config.toml
hidden_size = 256
num_attention_heads = 4
head_dim = 64
norm_place = "pre"
max_seq_len = 512
max_steps = 6867
Each number is 128 + 32 x the weight over its row's rms, rounded and kept within 0 to 255. Layers, rows and columns count from 0. Numbers have three digits each. The size before them is the row's rms in percent of the matrix's.

# up: layer 3 MLP up, 1024x256, rms 0.0475, rows 782-828, columns 64-127
# down: layer 3 MLP down (transposed), 1024x256, rms 0.043, rows 782-827, columns 64-127
up782 095:116110123157163136195107141101168062148157122192121123134103108151161136150121119140111135083114158116086099071045181155186183148103128103104111171131157140114105108103135126143096118090136091
down782 097:130122110111101122061158120135090155147117139077110143112126147144083082088136180129125105160135134155140140167199109049075084142145177153163128096148121129144141151150109138128135121113112128
up783 099:177148090111077140163090129089153071129043168098127107129131143186149124121147101109148113118173183109103133156041138060120088156163116109118148106153127134098102132108150088150137155079158169
down783 100:077119154132162081091146173144115178126165119151152169119149146050124121144062120120164166152115044153162121089236143162136183104129147129140140153118165133151151166128081157119107090124094087
up784 104:131098188094108138110110115131134128163111047116099132104125108147156052174136132182135172190176146172119067101113166072112142130118108078132129156122115144135111075145123100114153164207122123
down784 101:091147098169146115142129169154132125110127183106148113141143151140066175098100120092096081089077114127140200178101127174141099189138147156154135165116143133110154177072183161103135118055130155
up785 099:113111083124134105124140140115136113097124140175122141121115096172138211116157169119122169095161087080114168108030118107114073187179105136113100115131155160136116133134084141125134040099087111
down785 110:121145183145160128120158118118095122125136062083142132093154121106096046065140095128152060179085192184153081158194122140168166125114155098160187159117152132117140131096191128109128163170154127
up786 090:152101056141164113136124102113121163094210129177122132189127151169109177080104099124133143044125122133116122117070064099083153124145145168126131139172148130097170091117144109141140092105176117
down786 086:113158192147089163127110181153145089152044102087123096064141105093148078174131148145127122205144142140141090146140139156163091148100106097158130113120141120153082163149120161146089212137117126
up787 098:150154168088140184191095195141133059164115106107079162188124114117064142157139102116085129107144116083160092154177113106139169125143106187172108173015125115139087170080126072123155121100101160
down787 096:092096067174137100096158088136140176069143121159128099060095103131133078119132140143118126117105153154082164107057119137110104130144141090101148064238123126159180109174103132155119139127171123
up788 088:115069127111127137235126076139114145142135106156100157116137166113135093104084120142132115144115137210167109147137164136127166122104137155134171131128122110142138129187123121135100107076173086
down788 084:126160142117109089034135183109149102127127142090177114123113112167120176169161105129107099132151128077087123121117109122120087139171144135124064119121155130110153096080160132148186156172093189
up789 087:128146078125085111104105168140152083120143183134085125144125164163145143158109128108133135112130086102045125152057060133143125109134111100112145018142148152165167104113162162118164155080044146
down789 082:087095185143162097167152070131134148129120097136153135119137078100086134137118111171124116153137155130205159079151181112096107138143127183163105220125147100111107118155076123123066078165181085
up790 118:158135113147129106161131139162149137128120131184139132107154118120091082145078074123141122090142077126137067095154152105113157132180149139117129127164173118069104155165124151172126169087120055
down790 121:108106152168092129118122120108133129103163110103116101140082147166128122186139109098105105145102190110095219177130100095121081134117066121116106138101083132186178125094127089112104090146135171
up791 103:118096146129118165102091117167152124124114123065085151086160130104106137170098156160057130179178134163094073152063095145111098138164107164092106148112110097110093142192134171145124142120138118
down791 108:146144116144151101159192160090110138144118146146145125125088106145146065071135110141184107116094086097185153126175163110147159113131194085148155134127154179147189111048126078097144108108145141
up792 107:148189203159135122108120129049147123126168119121126115105112116187125126160149075103157115084135112111163133123131194164131118098141119099158104111172069106137161164191134139102159132067121155
down792 119:110091075098106178116135151186151149144141137190086112119151154102137167068110099153114162177160142150090101156144136101137141185141130094146162119087118125130098123063092080156131123145120131
up793 087:090214080122122147126096113097048105122166132150107107106146079114130181058120106144148131093140124185115091115103025099131115154088108157157149141136114155102169165147161141087140159089112087
down793 082:179062143159121109124111167154183161132085127105160131154099162137117076182148139131097118195147127108159161125133228163100136110130139091104131109112138106136066083121079105164090103195146148
up794 123:146144145084118113157128177139154105143120121083136139151178131145152130099161145133080099142129130146181100190149100090080118109061163145181155111145102184034131128093139089114110093194173143
down794 131:076126115174162154101096099129144132090161149148098105101055131118136131175081106072152135135144119105041120106148152133171115135193098134151110135100141066142118174121104122167152165136153116
up795 109:150198209132091159150149157081129148084114140088076148131140143131127074178110070154155124162166153160122170098127119120106100100171100103184107078123119149098100141132135136106139156123064178
down795 111:105090086144130123110127137169158080129135140167155095105119118129141152083127149083079160102100059123159097117141161151146168119137176148111138150128162113190118135125108144133086101153178077
up796 105:156066068063108106134197167118076098070086151115136187122091151128067159079111133105127123078144117078118115110166135153109101140208123120097147151143145109137120157107104083115103038109145066
down796 122:130172253171159167100073095144185139174182091129134082157161088122176052177154102148124143198107117189130131146121127079139148119083144159176094103079107154114146080147140179161165192144113184
up797 097:109134124134105159100107116125117124112129139092107150148140113185150123095177131104152161069139158087153141111099108148123112120097145164116155151144145096148095092144038125062160124151106140
down797 113:124130103136134119160130173110142135126184129142170120108056149058103093147123079149132107183137104161129095171178135176121112147189073094169081113105107155124163142117169094216101091084140100
up798 099:102119128093072168083104104158068152120089078075088132056139144166068132093143088149084157169191175132047143147189113097096085170163082097160158117145135091134140087136098140100126148127086138
down798 100:132128132159187074177144162108192099107180156152149121168096157095144099146140153117162106115099089119216119130088124172141179078117180118113108123134131200131116189103174138146129104147155121
up799 086:148180187121125139134109142064154131133178193123095142148147122200092191165144131102150133105131079154125100134094110132079084128168146151125113187189098110142204136118131082097131107108167160
down799 074:117068064162098118156142132175104128122079050145149091128097142071133050081109088137107108112118168091135129091151148124178165138123109120141144086067147159104085144159131137168112139126113092
up800 097:079119118157061114097107146132149122145144073175114104167100127141120197143145140100165148095102130145094132151112137126048157118092134096131111166112160161156194099102123128130138161092070158
down800 103:150115132111200149156128107103098137139117182082127136098161136124100075103124120141072125117169143117151112091131108107195112147148123171111154064176118109094095120161091150138124120150195115
up801 094:184110189168139123134100170143118117146133100102127088135138089142137123059143147146156114129153109097192140119239120117085159134107096109099097133131195122105115083126122069157126149130098112
down801 091:071141077071128145128173099116160124154149135159113160119114170119102101182093091108104147119120173157081096133027151155138108107144169147177173133107068140132138196122135170119131090126146133
up802 124:175122138145137169121128142160131071149078152133092199133158115151142109091139112139141122093133096116154114100088186100107140168158182063139110162097066103127068118219110092108159095118147119
down802 120:093138101089061110108155101157125136153116100134113148140088096104057095127127142129144120104134143165155073101137106120155109150085082132154123162167135160097169100118035128096144111103127171
up803 097:128108152135142122090124133082106084119121109123131107113115184130119095113122134125108166114165196114209101105179175101171124187120100106130171115092111068158101089109140152132091110161141102
down803 098:112141101132142090157131137183111151107111148147122152119119064102126131125130146128146108128124044151073133152096081177097179076141138122164121179150138173120128150147087086106151124103093180
up804 095:181078230121150115135103170154104171153116211122100054092118095130123169139151098143093132108147132162215117152093087153148143112165106210136056124117126072123127138098149118123151121123078179
down804 095:082144024125088142131194112108129110116146059115154178163140139141118104121104130118152119160113128100049154092157172143109077140110143053110172122133118155119143106149082142149094122124174115
up805 104:129152128104117098099149143119140047161091133122128116160125131167063119113133144166139122171213124172125037157138148155132152122117108159241103093081136149079190166142140129113111139128168141
down805 107:127100117124129155160135146099128177123132122115119141116156171092139119126130086076112107128077099162125186127181145119073064206131188122016146132141151126152064074123131079142107105175103137
up806 108:137113098150104086117112101121126083131134118163138136136143161137110119160110102108104136140115107157128119144103187121112116106091064119136084119089170149122117157105127167199072128124146156
down806 109:094106168123148168126133179113129187150141122094155115117113093137143145092149135153127159158150145123110138129157098140119131169146150131112172133147119115126126074165169122068166118111112113
up807 083:128130079139105163164119127118107117157172125049139120198096102174089130104123178166142126131077199067171115112084113093091143116167123074150129167119162120116154105170139123083084132136132150
down807 075:129141139139134097085138112129140109094078150196108132093182127118146105156094046084157140097167098174112148130191137197150127161124092160143121085119083125123111141106127145147192111140111110
up808 099:127096059165169159143108148119129157137095132153124132121106106212065105112119119130133117158094100138113133078144145138123166120195148140120148159163137109132129157143121077100164133144111133
down808 105:124145166119092107136139101128139094132166091088129087097160113039190138092110107164125130089176175125131133144107149113140119164093103095127117103120129151122131116115134184142099119085116080
up809 098:075200161105174195094154127156122109128120148087091096142146141080140136148181137155121173089191091149098135138101083092072127141146091160130148009085090137151197086132142107073117097095144064
down809 093:159068109158067093155127116123096103119145107166171122134120140144124144102089117068135103149085191128150113140173147132189120113106146071164142226185157082093083146102079157165141147117087179
up810 089:114133066149096117133123078167120130143186072114135154163150156123164176113080132144129113070173170150075156167107109140041178125096159070154062143092139143109163149119123170197127112118091163
down810 087:163117170135160124132129185096140121081096182106110107111092117089097056142170125123125178154099079117174084104120128126199075127132087184137204109124110099132099124118155123105099150160142097
up811 103:098142128131126123125103150160092080179125138159115108067174137088165164145071104165120170107119079146155097084148112092109177094112136171205099144092125083155169126116147177100111156128143044
down811 111:149095136105119153135121103093163169078126103114141170208086103162100088120159156090117113152157180151093127153122142181126097192143132112098164105152140141104091127164117114142147092149120238
up812 110:164079142134141154096139114184119119175113074132114125122097113141146113179167136154147134153114134108110103101126168100177127147163087097185128135129104151134030117206138089091088096088123096
down812 113:099173158106097116177142144118163105133107137175135120083131144133116143099111089094122102133136152117126138122105119100066134144201199155055123121119142124150203153123083150179138112135109146
up813 093:152158175117142104148081144117089184095158155194102118109144118134129139147113095146091110111175107189123099124130102154143125120138132127139096095119126125120080189114119133080127165150132135
down813 092:112128082187090178116161128151153086152097114108166136159126116140111149120136160117148154167089145080120158108111155119109123141145128173112154171129138142142172083152059105176137081132133105
up814 096:121149125150140163092080134126113132163174103118123118068116136075131165104180146140154152132157076103108111158171128114162121157188119111129168127012093135152168083099138121113099055140105167
down814 098:159112156095135114152151113108150093077080157155127088139162150164128070143101067108078116111089183114132163132052148143085169099089150141131109135206130098122088155146165139123159199095108086
up815 091:096139095178110167112126153120088103137113142157112184132136150106140091142163092146135148127118115135155161166097139116099119121098122050139134160076114153122058155130140156166137074162148150
down815 093:138106130122177079139119122139156133124135135103154117133103096167122133132081194103109108127140134145110077107139121144160149136173135195130142101133111112104204104136118118078122189117117090
up816 104:098135100128076104149133139102166149129137160097107094131078098165145130141105091071121130087123082094146162097052129143107116125165138010119148132144099108136132068150111133052178142115116154
down816 106:138101152086122120144165131152068126186160107151135118117176136140114157122138138155133116171173178159129121148198111109106122123145114191110075125143133137137139168129176139154118087146107116
up817 111:160133147141103094116121140146121157124118068163125137157123056147048123165136137135057147153084109143056137117114098107077078159127146200109080087090157180169153156101115065173090156174123153
down817 113:113082125106134179160155088118142148111170174120121134111147182117173158109104108162167116114167143157172095154106129165175165129137102068157153169122122096126090064157097174077132090070111093
up818 105:098134101167171077094054130139194140162065162176106118097167083113104124123132121154074150092160136170118093150117144100114100119085139211176086125144120160109164162080118152136073117152127144
down818 111:146121161062065171155202174135133115077180087108108133147104180148190127156098115130160173188142145128139117112118105129099161156193126068083157127118099107121089117184128149115167151116144150
up819 095:180104117065117127097136152142170065162089158023136111120110148155105116116108152101160152129116080110151125149134094168084148112156125143141160174036119148155131118153128169125095050131078165
down819 090:102175122159144104194112105118091174095175106243097170135127118088153109077132083139104098092132186141119112107160178108187084141108163082112093078190163092105128147104192101131113216100156071
up820 090:118098129165126119101137130099097089162070102194116135098124204091125144083069107138134173146135157199210102143164190105100157128074132057126124123071157118138102133108128162132079149133121168
down820 079:149155099126130134163129143133164119098190145082165116128111060161134090201157119110106086130117102081075154127099088167139112143199091142102138084144133133137138151108181118124156083129111073
up821 113:126088172131107140124114148121136160098132127094124136116158151179127073161194122170124128181144113133121127148158116136130111144106142157103065081092077194127197141173128126097146127185162120
down821 116:126198089099130134099123148103123107167125161156156093137069121074136172122061099104120133097100177122101126102115114133129135122141128076122195140162152083170061099108135136143119116046093138
up822 094:113146070155080123107140152131153111070174123127115120063054180178071122113169100111103097091183108142170124134136165148144121159086136112173186114188136101092184176108131084149115107140184077
down822 087:129138192106195150135110092088086098203079125127144142146176080095164130146097165144154179146125159127171125076142122077121070135147105150109089112141121170154066071156078167098125147099077176
up823 085:096127105135112152121125101118103121119165162113107096163178085129122122064166157084153123125184112172165106114136186116118133141123103164106077129122126105085152075181152136136098096130110140
down823 082:165112192109138097123159189177158150147091105142127139100083158125104135204101123149114160156096127106067113140111084113138128126120161105123169141115125178155129154075093124117123153132152120
up824 116:126128118084127181148101170138158102121115131117030184138146139188171142119095137146106175163128098133158107143125136109139151149131119121135131130127066197111188152134120109137167110169119132
down824 111:091097153132176098113111129127148128110124129086147074077137106081105103137164082160106115085124180143117142109179124094086071135152074077089146139102174129088086098085129128121110123123112138
up825 092:151093113123140140167126133130096190156120128197115155116165168155136142097157130126098125118137103174212140139102237146143087146153113100167107155165144181071152154095115207141099112078174144
down825 087:125177112137094080110141122128140066085148111065183099134103108112089113120105140107119134156100170074052086134170042136108151131139149172114153108085143065166124095163159087128162104154082106
up826 106:155130146148094095125115121087143037096141151195116107146107129189154135105134096136126092083156164067164143148058197110080142131145172058139128147173161113102136119157137167136138158084115130
down826 103:087109060155151160148150147152137155163191095075136127107193107060110063094156107127132102094091103160161184116184118171161114135138144175147147117091101148094116116122095105125120049162153110
up827 099:123087106134161159139128155116129120167099093076120164149169176157116108125131106120113139142099100166129103121119174088146115106122140192138138176113138137161137081114117152110084121163129066
down827 091:139197158140074091097111121131145127046141169179106065088111100117166161116126152143091127100131182100135135126159122164128136136129134066104145091127106131091108148144134125131150155086115166
up828 087:133195118114098095135130156085065190082130097137100131140107129151097138149152148153158137138170129117122130125179145114100127112095057127127121138057126132175081099113117135106137129121099082